Weights of a small transformer language model: MLP 1024 GELU.
Each number is 128 + 32 x the weight over the matrix's rms, rounded and kept within 0 to 255. Layers, rows and columns count from 0.

# layer 10 attention key, 256x256, rms 0.251, rows 52-63, columns 0-127
[[ 87 152 104 137 109 104 112  67  59  90 116  87  85 123 151 124 170 208  96  97 142 125 147 103 111 136 158 157 104 128 141 130 135 165 125 110 134 160 159  59 126  92  87  85  68 125 158 119 106 100  69 195 102 117 132 111 144 123 126 111 123 118 139 136 129 104 116 119 169 123 131 141 101 140 115 118  78 153 159 183 123 139 149 175  94  97  61 126 124 153  79 147 131  85 117 142 174 100 144 136 165 119 155 121 125 104 119 152 157 144 168  93 119  92 108 157 102 153 155 120 162 115 135 172 160 115 105 140]
 [175 127 222 165 195 146 127  70 153  59 160 145  97  57 137 115 120 143 106  97 110 125 126 137 141 145  79 138 115 129 198 167 149 129  87  59 109 176 156 144 111 100 118 166 104 106 149 135 109 174 146 116 131 113 179 116 174 159 110 175 149 184  88 103 104 137 103 114 114 138 169 124 140 113 125 160 148 136 120  93 110 123  96 114 109 140 110 147  80 103 185 145 135 123 121 139 126 148 126 113 112 129 103 107 102 109  97 130 101 208 123 163  74 140 115 165 151 101 137  90 103 139 147 150 125 130 155 136]
 [144 144 119 158 150 153 133  92 123 171 136 134 111 180 169 146 122 121  81 113 131  90 116 125 114  92 104  70 146 115 121 142 129  93  99 123 101 146 138  43 135 126 139 138 161 108 219 114 119 158 123 117 167 170 100 135 111 139  93  99 153 113 106 145  75 177 134 165 143 148 133 124  74 130 153 142 150 161 157 137 150  93 135 166  71 133 151  97 122 158 149 108  98 131 165 127 168 181 120 150 160 212 182  91 130  89  90  84 144  93 171 137 140 169 100 102 101 142 138 144 122 109 161  73 138 104 140 139]
 [143 133 135 144 133 149 111 150  89 159  48 133 161  74 156 129 134 144 139 113 153 127 134 165 173 150 101 173 156 135 109 130 143 151 111 130 119 133 136 166 134 131 145 125 118  71 141  95 141 152 130 145  52 142 124 119 166 132 178 155 128 104 116 152 182 154  73 134 119 101 101 126 144 105 130 149  82 122  98  98 152 105 160 155 136 205  96 123 140 203 103 157 163 147 158 109 127 127  80 161 147  87 146 101 162 125 136 185 158 122  91 122 132 150 117  78 193 153 101 134 130 103 102 116 142 172 140  96]
 [146 147  94  97 116 158 117 166 147  67 151  81 102 105 156 170 145 121 120 140 101 120 123 114 123 102  97  92 109 134 157 143  78 107 138 125  83 111 116 139 106 102  98  99 144 101 123 123 158 147 131 133  95 127 195 101 137 141 104 111 141 134  77 159  79  74  99 123 100 171 149 159 103  54 140 151  48 142 105 148 126 154 109 166 127 122 119 120 148  57 165 115 111 111 115  69 159 129 176 101 139 148 162 150 117 152 171 151 182 108 158 110 138  87 157 124 118 148 113 144  92 126 178 158 155 148  99 167]
 [200 108 133  94 152 142 189 100 166 107  84 124 150 129 121 142  73 103 161 123 143 140 141  96 107 126 183 123 130 151 121 134 122 146 124  81 124 145 174 169 138 141 135 170 143 191 120 152 148  98 155 123 150 169 120  64 128 107 129  73 131 157 169 161 146 104 139 162 139 102 119 152 153 102  87  78 103 155 110  98 138 185 141 142 129  83  87  83 157  88  78 148 164 135 152  92 101 138  94 136 173 182 187 133 146 102 133 125 140 154 124 133  95 171 106 140  68 160  84 169 169 132  92 190 151 154 101 123]
 [106 132 135 174 127 155 119 124 143 117 123 131 106 135  86 112 153  95 120 155 120  98 170 118 112 156 168  94 111 193 128 122 126  90 127 105 106 123  93  72 138 135 112 119 145 127 148 146  95 153 126 180  37 144 133 141 105 118 164 129 152 122 165 170  76 166 132 159 101 108 156 136 153 144 105  57 114 163 174  94 147 198 168 104 106 115 138 138 119  90 150 169 162  92 107 120 185 106 110  77  69 174 131 163 167 155 112 123 200 154 108 125 136 118 132  52 107 120 165 102 179 145 149 115 115 144 148 113]
 [113 184  74 121 126 177 131 116 148 141 115 182 143 133 177  90 123 150 115 112  91  76  94 138 156 130 105 130 132 161 118 171 139 141 122 167  86 110 136 111  89 120 169 190  96 113 118 105 162 111 147 167 138 176 120 162  91  84 124 142 139 120 137 140 152 171 129 136 122 138 118 131 117 118 130 125  97  93 113  77 113 141 156  75  86 128 143 144 115  43 114 126 109 135 159 161 120 114 116  97  95 138  54 153 121 111 142 192  69 143 140 130 102 122 121 136 155 119 134 134 122  85 104 149  88 182  91 123]
 [143 116 127 118 123 174  87 135 161 166 144 158 141 124 123  85 121  80 126 113 140 209 128 134 131  75 130 127 116 135  93 156 121 168 124 171 131 168 184 153 140 163  89 168 145  70 153 104 100 139  98 163 173  93 165 129  83 132 100 127 123 136 167 158 134  94 172 143 138  95 148  71 158 144 144 130 123 138 100  94 123 105 138 144 116 131  88 154  97 125 157 155 106  82 119  77 134  91 118  95 177 127 146  85 104 161 129  93 180 120 130 144  60 156 156 152  91 107 106 154 164 146  70  72 164 131 108 121]
 [116 118 146 130 103 137 188 193 100 115 118  98 101 145  99 103 102 170  83 173 166 171 121 115 137 123 117 125 140 117 141 137 139 137 157 113 130 125 175  94 107 165 136 116 113 119 138 129 111 146 102 103 148 112 129 145 131  90 135  85 130 132 179 124  76 144 121 157 116 121 109 143 117 175 113 142 204 177  73  81 110 147 131 102 119 166 143 117 123  91 109 122 126 119 105 129  97 178 159 143 107 101 128 172 121 138  97 178 104 141 135 105  98 148 176 132 113 158  76 116  80 130 172  97 105 138 152 126]
 [129  71 147 191 108 123  79 110  89 124 161 169 132 119 157 152 168 138 147 147  88 122 171 136 168 143 106 133 123 141 176 142 105 138 120 163 136 143 112  98  91 186 139 124 141 134 106 166 106 167 140 104 137 148 124  99 177  75 150 108  90 214 175 148 116 120 176 139  86 194  93 178 144 120  97 127 113 159 148  78  97 117 112  86 156 103 146 161 139 122 125 117 115 119  87  59  85  80 103 118 153 165  81 114 139 199 148 112 132 102 112 136 165 109 111 133 163 136  99 111  55 109 101 142 114 100 161 122]
 [ 88 149 159 126 110 148 153  80 132 113 137 116 129  62 147 156 122  79  67 143 131 108 120 109 105 133 143 156  98  70 162 186 169  74 135 124  98 110  92  85  83 137 165 115 134 133 120  88 120 104 103 189 113 139 158 121 122 170 127  65 143 121  79 150 137 107 138 129 119 115 160 149 103 104 174 132 155 124  98 112 134 140 153 112 112  64 111 148 155 106 134 148 117 177 174  84 123 116 100  93 142 176 137 195 124 109 168 116 102  91 108 141 107 102 156 156 147 142 131  87 136 155 148  97  76  75 153 150]]
# layer 10 attention query, 256x256, rms 0.247, rows 53-63, columns 0-127
[[ 94 105 160 141 113 139 147 122 160  80 169 115  89 103 110 112 105 153 106 119 134  87 164 169  96 103  97 119 150 108 123 198 207 128  91  72 119  99  43 175 125 115 178  87 148 123 135 164 141 122 130 160  96  77 187 177  90 100 157 150 124  98 110 139 123 120 181 140 110 116 152 158  88 150 192 114 147 144 117 155 118 114 133 118 164 127 102  48  55 104 146 133 189 131 111 114 140 100 110 120 163 195 171  99  90  90 156  51 144 158 144 151 107 127 138 211 124 174 122 176 137 138 150 168 130 124 141 107]
 [182 113 144  94 100 183 135 165 126 123  54 111 151 159 132 125 176 102  99  70  95 135 107 151 121 109 122 139 118 145 148 105 132 135 220 128 123 108 116  97  78 161 171 183 114 151  46 156 188 110 167 111 118 143 200 135  95 135 132 110 107 147 167 150 110 146 157 132  51 135 171 125  90  97 132  82 104  76  96 162 114 118 133  93 173 134 142 147 131 128 139 132  59 121  77 158  72 177 124 126 170 128 185 104  99 109 127 113  80 150 127  82  94 133 168 147  75 145 197  91 136 124 120 121 143  92 133 150]
 [147 102 152 139 135 131 165 115  86 133 102  86 153 148 156 127 167 150 125 165 149 142 136 101 106 149 100 115 156 144  85 136 109 119 109 142 119 136 127 104 122 115 170 107 175 134 135 110 157 129 143 145 129 152 125 141 131 112 114 139 164 148 136 101  94  88  96 145 113 148 151 110 126 124 129 128  45 102 161 159 194  89 173 165 103 132 165  85 123 124 127 103 122 184 113 103 183 138 100 109 111 136  65 167 117 171 105 101 168 133 132 147 181 119 163 134 174 118 137 151 187  32  80 114 151 119 148  88]
 [138 136 192  87 131 107 122 109 183 112 133 143 106  51 101 134 164 139 109 156 118  84  70 147 153  98  99 133  76 116 138 161  53 113 158 149 131  50 129 174 124 130 107 105 126 137  70 136 144 114 209 107  88 100 188 124 133 153 110 156 141 131 103 226 146 150 140 143 144 118  98 112 178 129 138 149 142 140 106 146 128  92 115  86 134 122 174 132 119 126 116 100 174  80 167 133 149 171 133 136 138 153 120 106 138 120 156 145 166  87 132 127 192 133 215 114  95 150 125 160 114 139 100 147 128 145 137 127]
 [145 125 127 124 102 156 130 124 155 117  79 109 165 207 144 138 155 146  80 141  98 100 126 134 162 204 141 157  92 100 107 125 151 159 166 103 117 145  73 152 178 133 116 118 123 140 110 107 160 141 136  97 103 105  88  84  94 194 228 112  95 101  88 136 143 158 116 148 137 133 121 163 148 153  83 103 134 121 120 127 144 188 180 122  86  77 117  76 175 196  82  99 167  99 105 124 100  74  84 154 161 128 227 135 153 135  88 160 159 155 111 149 122 159 101 166 150 128 161 216 196 104 155 161 127 110 136 101]
 [144 150  90 130 135  84  92 136 121 135  96  84 155 124 142 113 175 111 128 160 178 128  78 132 177 163 132 100 101 136 120 193 145  84 137 124 151  73 118 118 129 159 138 186 150 174 163 159  84 123 128 119 140 122 147 108 169  84 164 148 160  99 139 117 157 168 172 114  74 148 137 124 140 122 158  54 124 128  64  87 115 127 143 147 124 115 138 118 146 124 112 148 145 127 121 149 137 125 173  87 150 161 152  40 162 157 121 108 161 140  53  86 186 149 160  74 125 118 145 127 143 120 106 113  83  89 104 146]
 [133 125 107 105 177  99 135 132 164 111 191 135 109 191 118 123  86 135 163 110 128 201 152 121  97  88  95  87 106 205 148 139 144 138 145 180 114  85 106 116  79 123 143 146 105 121 116 169 110 152 175  94 126 119 111 128 133  99 156  70 173  96 123 112 141 151 143 182 140  82 155 141 131 136 109 128  79 117 105 101  98 168  87 119  73 112 159 105 142  54 157 135 168 207 134 117  98  92 129 154  94 106  77 142 136 155 110 124 106  50 131 159 111 100 172 129 135 128 156 110 180 119 134 174  80 169 173 145]
 [154 147 133 137  96 163 113  92 105 158 143 130 139 110 113 105 108 133 143  73 123  81 126 114  88 108  84 112 129 122 111 114 104  60 110 156  83 148  82 233 177 111 152 124 158 109 160 113 141 136 169 112 146 136 200 138 156 122 119 139 115 123 104 137  45 163 133 121 133 142 142 127 145  55 141  88 137 108 172 101 200 129  88 115 106 117 134 177  93 163 117 116 166 100 149 114 158 111  86 116 115 105 188 101  94 139 115 127 117 102 134 185  95 122 121 150 100 101 174 194  90 162 145 100 119  81 125 104]
 [111 139 139 128 183 122 134  61  66 120 136 114  84 100 121  73 148 110 127 158 109 111  69 160  94  66 175 153 100 115 211 111 112 112 143 150 137 111 139 135 125 164 132 103 123 157 164 107 129 110 104 117  87 129 139 118 151 155 106 170 211 164 138 104  92 160  99 155 144 145 145  72 121 112  96 142 192 144 142 139 143 108 172 126 187 137 134 133 138 178  81 138 123 202  99 149  86  93 134 136 124 104 152 114 107 105 101 131 151 103 118 166  89 135 119 174 116 125 137 142 118 133 157  92 148 104  75 145]
 [179 104 212  76  99  89 104  90 152  84  58  95 136 135 188 139 137 111  80  92 104 134  99 113 144  85 134 121  81 147 125  89  83 123 166 115 160 173 109 161 153 108  90 168 119  84 112 111 125 113 134  87 140  89 159 145 151 166 127 116 174 133 114 146 141 102 141 112  89 165 147 114 130 144 149 154 138 106  72  93 112 106 114 120  94 154 150 107 123 130 105 101 144 187 127  97 122 152 136  84 137 102  84 123 125 146  94 101 131 160 161 134 127 113  87 159 118 118 151 150  82 196 108 144 149 135 172 108]
 [138  74 106 137 177 126 120 139 111 111 144  70 130 120 109 131 115 133 155 122 117 134 134 143 139 115 146 121 119  82 107 106  91 104 178 135  85  86 116 138  98 156 131 147  95 136 142 137 181  92  84 115 165 118 179 144 164 130 121  49 127  98 166 175  70 132 151 123 129  89  97 154 102 115 157 153 154 105  24  81 143 129 166 118 219 174 142  61 176 183 134 105 134 151 111 108 109 153 125  88  73 143 138 163 100  93 165 173 141  91 182 104 131 162 108 125 151 190  92 124 104 137 103 102  96 112 183 147]]
# layer 10 attention value, 256x256, rms 0.358, rows 0-15, columns 0-127
[[136 181 121 132 140 158 112 138 123 127 149  64 123 169 120 112 170 119 119 153 100 189 135 105  92 117 142 162 142 179  93  76 130 143  94 155 131 138 103 147 107  94 121 122  91  90 169 120 122 131 102 137 100 128 130 122 118 141 147 126 146 136 154 114 126 124  85 120 139 141  80 101 151 119 123 119 130  83 161 137  43 101 110 136 152 124 145 102 108 134  99 147 121 145 139 137 153 140 124 184  81 111 120 149 172 144 126 152 149 111 169 126 150  94 122 143 173  89 152 138 112 155 199 119 134  92 125 114]
 [136 136  82 122 146 183 129 123 118 138 133 144 160 136 151 106 172 151 117 141 150 141 135 164  73  74 127 113 130 155 145 114 158 135 154 122 114 142 110 130 103 139 193 136 154 130 132 110 110 141  63 126 150 166 148 121 156 112 131 107 161 169  84 164 129 110 114 137 101 134  96 175 111 102  92 167 140  67 147 113 173 105 167  71 116 123 139 134 137 103  90 131 125 135 102 117 145 200 139 116 109 157 174  78 108  91 167 143  92 117 143 126 135 134  91 138  83 127 105 163 164 137  96 123  86 118 113 113]
 [164 131 121 105 116 114 131 131 109 142 119 151 106 104  94 157  99 138 115 141 124 190 141 112 159 146 132 113 106 126 136 162 135 130 146  94 133 146  95 111  91  27 133  97  88 113 144 144  98 142  73  99 121 103 128  99 140 135 152 143 133 145 148 142 139 103  80 125 144  75 161  93 103 138 118 136 127 128 125 133  94 167 106 186 110 159 146 145 125 134 116 152 174 131  76 145 180 178 138 127 102 113 132 142 120 103 146 107 109 142 112  99 151 100 132  77  62  97 123 161 147 100 158 186 165  95 124 144]
 [107 152 180 158 113 158 104 129 131 156 115 117 106  76 130 161 132 132 168 118 110  87 102  94  94 135 149 136 150 142 127 142 154 144 134 163  85 134 145 110 135  71 153 117 171 120 134 181 157 126 157  84  86 105 106 110 139 192 149 104 142 132 119 104 141 113 119 115  88 109 115  99 114 118 145 146 167 117 117 101 163 110 140 141 118 122  93 155 104  96 149 119 178 146 131 173 137 148 156 117 100 143 131 145 163  96 128 134 130 143 111 135 143 155 103 135 127 145 124 112  75 171 136 112 143 152 123 101]
 [ 83  70  84 115 130 180  96 166 146 130 129 100 108 130 153 158 148 129 136 132 144  91 166 116 106  98 122 109 103 184 110  96 139 142 110 109 126 151 163 145  55 116  95  74 131 121 142 147 120 135 114 164 109  96  80 157 134 152 163 123 142  91 139 104 152 135 134 141 109 105  99 117 108 103  97 149 157 143  93 158 140 101  93 178 112 146 115 151  92 181  89 165 114 138 164  99 122 130 111 194  98 159 143  79  75 145 149 102 138 135  91 155 118 122 146 153 155  95 147 132  94 117 146 137 166 100 115 124]
 [142 199 139 135 120 103 120 144 115 185 111  97 144 154 116 164 124 141 139 112 108 126 185 125 162 131 103  94  95 104 131 131 107  85 136 151 132 146 140  78 121 140 177 121 137 113 154 124 153 143 123 115 162 151 166 126 116 149 115 161 120 116 102  88 178 105 154 125 140 181 141 144 140 123 145 123 109  84 118 148  82 100  80 138 148 109 118 127 124 140 132 112 158 145 126 154  98 131 153 128 143 178 195 124 126 134 143 146 130 158  84 119 197 108 108 113 107 128 151 124 107 125 120  74  95 103 174 159]
 [127 149 121 124 136  90 177 142  85 162 140 102 146 155 123 112 109 125 145 103 141 118 133 164 128 145 145 115 138 136 150 149  59 146 138 177 135 135 160  95 135 109  89 113 131 149 112 123 165 106 114 127 124 106 140 105 109 114 128 160  79 148 146 129 124 124  87  96 117 133 130 141  56 155 104 149 108  86 178  87 111  88 162 157  98 121  82 181 175 111 168 152 159 139 114 119 112 130  93 132 130 129 111  56 178 154 104 130 113 135 138 105 143 138 124  97  85 155 169 110 108  31  43 130 157 131 132  74]
 [131 112 114 152  91 163 186 145 124 107 156 157 117 158  89 121 134 135 148 146  83 142 104 127 109 144  98 132 109 142 153 108 118 108 169 139 130 127  91 144 147 111  89 128 119 107 164  99 132 115 107  92  97 120  84 125 154 103 114 164 154 174  58 121 112 145  97 149  77 100 157 116 138 158 127 111  69 142 148 159 134 102 110  95 164 170 104 109 123 130 123  87 152 116 163  66 117 122 130 153 168 105 135 149 118 110 112 109 153 152 110 142 150 139 134 140 148 146 164  86 126 157 164  92  86 126 138 134]
 [126 160 138 113 105 150 125 146 138 105  95 141 195 138 133 124 191 116 101 178 118 153 162 117 166 188  64 107 126 138 172  89 112 176 136  99 138 139 103 144 157 125 119 142 112 174 138 119 143 120  97  48 159 150 128 154 138  91 181 130  82  87 131 106 132 158 152 125 116 123  95  90 149 157  84 116 128 161 130 127 138 121 122 121 133 111 147 170 120 160  93 145 127 127 112 106 105  66 113  96 114 123 144 153  97 165 121  25 128  79 143 137 143 117  89 189 117  98  95  59 178 103 105 106 180 155 133 107]
 [115 134 118 123 125 126 119 112 103 143 111 181 132 110 166 107 158 155 105 115  83 116 120 151 107 103 151 107 160 157 118 107  78  91 130 128 164 133  87 115 127 130 105 118  86  77 134 116 143 126 130 101  72 191 154 199 155 127  66 113 141 169  84 132 103 105 130 117 105 161 113 112 156 124 113 132 103 157 158 132 120 142 143 148 143  88 132 132 124 175 140 162 170 114  69  84 113 156 114 160  95 133  94 119 114 159 109  90  91 122 117 158 171 133 132 104 113 137 101 117 177  96 135 169 132 118 150 109]
 [ 81  89 115 128 139 137 156 147 113 132 114  75 143 151 166 130 141 122 134 154 101 151  99 152 169 140 159  72 159 149 130  74 126 129  44 120 102 153 143 165 126 126 148 129 140  65  64 137 114 151 143  82 170  94 106 115 110  72 118  91 137  97 123 154 172 125 158 152 107  95 108 146 137 151 154 174 135  83  78 175 128 121 106 174 194 112  86 140 114 151 169 114  94 144 120 114 163 137 111 143 134  71 103 123 127 169 151  99 152 128 116 126 122 152  90  97 152 150 119 144 212 132 135 119 108 131 104 111]
 [152 131 121 140 108 129 116 155 114 103 128 124 139 140 128 144 105 158 134  82 130  94  87 150  96 119 142 179  99 129 138 124 124 136 154 126  97 129 117 138 155  83 121 113  91 157 148  91 129 154 127 138 104 113 141 110 137  87 148 124 120 118  92 134 121 132 152 118 151 110 153 133 139 146  70 175 147 148 117 119 170 142 154 126 142 136 135 121 125  91 143  86  88 148 148 121  49 110 109 103 149 165 156 198 120  94 160  92 100 110 109 147  79 145 170 159 141 106 150 156 181 157 101 168 114  92 127 102]
 [165 132 155 111 129  87 136 137 115 178 137  90  61 125  93 149 137 129 102 159 151 131 172 125 156 135 182 171 151 128 164 150 138 127 158  94 120 131 124  89 144 169 130 111  85 122  87 180 159 134 107 127 149 143  99 167 136  92 108 129 117 105 111 159 135 129  96 159  99 115 127 124 141 100 108  90 106 112 148 145 127 144 121  99 119 133 127  94 125 159 137  64 113 130 139 109 126 150 150 142 176 137 121 106  96 156 160 145  87 139 118 134 125  85 166 148 121 148 147 107 129 106  71 128 173 159 162 127]
 [130 110 137 139  89 130 135 158 140 160 133 121 134  82 126 106 106 101  95 175 153 149 157 148  76 109 163 137 126 137 112 171 111 166 119  67 195 126 136 111 157 138 119 148 135 106  73  93 139 120 129  94 125 137 126 128 147 157 137 154 184 122 115 123 130 122 103 137  99 148 111 151 162 124 125 113  97 129 102 171  96  67 148 119 143 135 164 134 128 114 116 120 127 169 117 125 127 186 144 169 133 162 135  95 116  92  83 118 118 127 181 121 163 117 144 154 140 129 132 115 126 107 153 155 121 122 140 115]
 [135 133 161 117  75 123 119 112 117 129 132 115 125 170  99  82 133 135 176  99 145  95 132 125 109 146 140 158 106 133  91 113 132 163 152 139  93 131 121 125 108 110 159 152 168 143 142 173 171 128 118 147 111 181  80 139 131 132  57 165 103 156 123 135 108 119 157 140 142 155 127 131 152 126 152 116 128 106  97 133 111 149 140 164  99 147 132  90 159 149  98  92  74 108  96 127 136 125 111 148 116 193 101 142 158 118  86 153 107 114 105 144 130 171 123  81 122 132 107 138 134 152 148 118 108 133 115 181]
 [135 105 127 172  88 125 134 101 106  73 132 105 143 160 118 102  42 163 104 119 108  91 119  97 145 129 120 139  98 114 134 129 101 117 116 169 155  99 133 105 150 108 123  77 122 125 112 164  79 128  94 130 121 124 170 103 152 125  62 144 138 104  92 116 100 143 121 138 125 127 139 115 141 134 125 166 127 125 108 199  94 141 148 163 148 133 132  68 170 175  95 112 155 113 103 160 114 132 161 157 146 167 157  92  99 200 148 102 137  95 179 137 106  76 143 174 107 147 165 151 121 139  95 137 108 160 123 142]]
# layer 10 attention output (transposed), 256x256, rms 0.941, rows 0-14, columns 0-127
[[182 113 126 176 136 179 175 138 107 148 145 151  72 125 117 115 153 190  85 114 131 106  70 156 137 121 110 132 128 101  94  68 170 119  91 112 138 202 114 120 153 151 117 137 165 120 143 139 148  93  77 140 130  86 116 135  70 173 121 134 181 177  70  98 108 154 102 133  99  76 132 122 103 105 142 162 133 135 203  95  97 103 162 124 182 123  71 134 115 130 126 128 124 107 130  89 109 115 108 144 158 129 144  97 151 164 121 126 136 157  99 149 107  83 156 142 148 113 108  94 112 168 134 114 143  95 127 129]
 [ 84  97 171 117 157 153  93  84 147 135  59 141 121 105  80 116 115 116 138 139 146 158  90 128 117 141 154 101 134 102 106 121 161 132 140  63 145 132  59 117 106 111 148 144 106 142 126 148  93  81 117 116 177 130 108 113 140 110 140 102 178 101 137 111 111 113 126 107 125 101 171 148 152 146 161 125 118  94 117 100 168 162 163 153 120 116 102 153 148 145  99 138 165 186 162 137 111 145  88 160 135 119 138 110 163  97 127  81 127 149 137 129  86 160  87 124 113 157 154 114 195 129 143 128 101  92 108 161]
 [166 129 123 162 133 172 158 132 130 205 153 129  67  76 112 151 118 142 176  75 169  70 168 112 185 140 121 146 103 128 165 160 171 122 135 131 140 180 125 153 121  76 126  93 102  65 137  60 130 149 103 132 144 182  95 109 109 101  84 162 108 167 120  64 132 132 133 144 148  76 119  75 103 151 123 158  98 164 161 138 175 132 154 139 155 177 164 123 109 160 138 108 110 139  68 122  99 125  95  81 106 130  78 118  85 108 183  66 117 111  77 146 162 103 111 141 116 129  77 141 162  84 157 122 149 118  91 113]
 [131 173  78 175 115 115 126 138 118 146 124 187 148  92  84 166  86 139 120  91 164 156  95 141  94 132 116  87 167 129 183 162  71 105 120 152 148  83  90 107 166 101 117  58 104 176 143 132 113 157 117 120 120 113 139  79 108 161 147 131 131 166 158 130 185 147 162 138  87 124 171 100 135 184 128 115 141 120 108  97 105 160 137 103  85  91 172 134 134 107 136 156 153 149 110 180 102 119 109  84 168 124 103  88 130 122  57 151 190 129 149 107 148 186  99 153 112 182 152 125 121 134 116 130 150 109 172 147]
 [139 158  90 124 139 131 119 146 176 100 178 113 137 117 155 123 144 158  72 105  71 169  99 113  90 134  74 191 175 156 124 141  88 129 104  71 145 175 117 136  81 197 137 119 104 140 144  83 133 163 149 141 107 112  97 129 104 124 164 146 176 124 168  62 166 143 115  73 137 159 188 165 154 140 100 110 118 147 112  76 107 113 156 101 132 139 101  72 120 127 112  96 123  99  95 125 160 145 136  99 139  93 158 119 110 101 103 117  96 103 137 127 157 111 104 130 163 115 109 122 184 123 143 151 140 130 119 205]
 [172 145 152  93 144 135 125 137 135  48 108 124 152  47  78  95 121 148 128 130 133 108 121 120 118 132  90 132 120 168 107 126 191 129 164  96 167 170 151 119 118 141 130  92  90 109 168 141  84  98 142 130 146 133 129 129 140 119 116 115 109 123 103 151  86 148 118 127 182 102 135 122 140 160 190 125 100 170 160 144 132 107 150 131 117 184 109 140 119 119 132 120 179 141 128 174 140 195 155 131 163 141  65  87 131 104 119 104 112 141 113 174 136 121 125 110 131 193  93 120  92 161  99 126 112 123 125 181]
 [139 158 152 119 109 146 152 130 119  84 126 176 108 153 124  91 123  86 138  96 108 119 155 102 121 133 163 162 116 138  99 107 154 148  85 167 162 121 119 156 170  79 161 149 115 150 131 112 155 137 127 118 151 174  80 115  81 149 129 167  88  73 156 131 124  96  98 141 125 116 125  48 170 115  91 121  96 137 180 136 136 172 110 142 187 137 115 138 137 113 100 151 153  71 105 149 115  85 131 121 107  76 118 103 138 154 102 144 196  88 135 120 144  90 132 120 140 148 102 198  91 148 133 124  79 151 113 145]
 [195 188 153 152 170 102 129 146 122  74  92 111 132  91 109 132 160 133 181 117 104  69 105 150 127 105 124 103  92 120 120 113 115 115  70 115  84 105 112 129 128 136 132 115 105 110 145 171 167 100 117 105 133 136 161 156 128 121  93 139 149  99 128 171 131 141  89 143  93 153 144 112  95 142 100 172 137 140  70 158 115 137 122 135 143  98  87 167 100  93 141 115 121 126 153 181 139  70 169 136 136  92 131 151 168 158 116 128 132 155 116 116 148 147 174 110 115 104 130  77  94 162 106  77 130  92  73 124]
 [106 145  94 132 106 128 146 182 166 122 146  97 106  90 122 160  88  91 146  93 113 108 136 172  83 133 123 131 117  83 132 113 150 113 112 153  98 115 158 103 167 129  94 141 176 101  99 163 156 142 192 100 113 145 150 154 127 106 130 155 144 123  93 150 117 117  75 141 129 173 122 108  97 138 125 182 132 125  62 140  87 143 118 137 126 125 129 122 123 107  74 113 161 145 109 122  92 171 153 136 138 120 116 113 107 161 169  90 152  75 139  98  94 168 195 139  91 150 164 182 151 150 111 193 114 180  91 138]
 [130 163 156  95 172 116 117 123 183 150 124 128 111  99 149 133 134 138 181  94 159 157 107 101 114 141 171 167  58 123  90 123 156 155 118 188 119 129 121 174 112 120 110 151  90  99 192 142 128 137  96  99 132 164 115 127 104 129 148 120 106  70 170  98 153 158 110 119  94  60 122 135 136 120  77 146  96 180  73  86 109 141  84  92 101 151 133 144  82 121 117  72 153 144 134 135 123 115 163 106 171 173 120 134 112 126 105 142 105  93 170 204 116  74 134 132 144 130 182 142 163 150 181 138 128  79  99 110]
 [156 148 110 122 106 166 131 189 150 141 170 140 124 152  97 101 186 107 141 132 101 120 132 149 164 113 113 161 165 132 154 121 141 118 148 109 125 123 174 114 106 139  77  91 123 127 189  78 169  72 131  62 134  85 125 115 118 122 142 156 126 142 160  72 189 146  98 117 152 107  86 144 105  96 111 102 133 150 162 118 160 146  92 118 129  96 159 116  59 226 132 123 163 130  95 129 100 133 171 135 158 140 156 166 138  80 163 105 166 119 148  66 121  81 144 102  82 127 149 152 146 115 137 146 107 102 134 175]
 [ 59 107 119 125 155 166 150 132 143 114 180 145 148  84 137 120 138 135 143 141  88  85 148 138  96  75  95 153 156 108 204  91 143 153 125  66 104 110 106 142 144  58  88 113 144 163  88 186 150 175 101 133 127 168 130 136 131  99 151 144 118 144  99 137  79 117 129 140 138 135 101 136 133 122 114 118 164  89 157 108  85 120 139 139 180 139 118 103 149 104 145 158  88 101 139 101 116 120  77 190 114 112 137 147 152 150 136 156 169 120 128 110  84 141 155 138 160 143 114 113 109 106 146 169 130 146 122 145]
 [143 155 100 152 123 132 103 201 136  84 112  81 128 154 177 136 126  98 114  94 132 121 136 153 137 141  56 136 157 126 124 120 104  99 102 117 122 169 112 146 127 126 126  93 101 109 112  70 153 191 138 155 112 111 126 114 147 120 166 123 117  92 123  92 143 144 107 122 121 174 153 117 149  78 119 133 100 120 153 115 132 185 121 143 153 125 162 105 139  99 127 107 175 152 147 157 138  98 104 143 103 125  80 189  99 101 127 149  86 109 165 183 108  97 104  69 139  95 143 142 151 161 139 116 100 158 109 148]
 [129 144 115 126 129 171 126 114 106 114 104 132  94 138 124  97 118 140 112 150 170 108 116 152 105 117 159 175 130 163  79 156 151  73 130 149 106 152 116  72 114 106 141 103  86 132 121 169 136 133 157 107 125 143 149 146 106 145 140 148 154  81 123 134 128 129 156 114 125 141 149 111 136 148 147 124 115 119 165 162 177 151 115 120  83  82 110 116 121 128 102 134 155 152 130 121 175 104 118 107 173 131  99 191 169 108 160 105 198 135 144 172 124 134 114 119  95  96 134  81 162 106 124 190 164 116  96  81]
 [115  86 109 136 145 118 144 155 172 127 106 142 122 142  84 141  93  92 133  95 178 111 174 151 120 122 122 126 114  73 119 127 123 149 166 118 197 116 128 110 131 121 170 117 122 112 146 139 182 124 103 156 152 119 169 106 148 127 170 140 114  89 148 139 121 106 111 102 140 132 128 115 122 131 180  84 154 117 169 127 100 113 143  91 135 161 147 151 123 154 149 110 175 109 118 135 112  88 158 135 144 149 166 115 114 112 141 141 149 171 102 187  90 111 120 135 138 157  88 119 105 115 170 128 196 116  88  81]]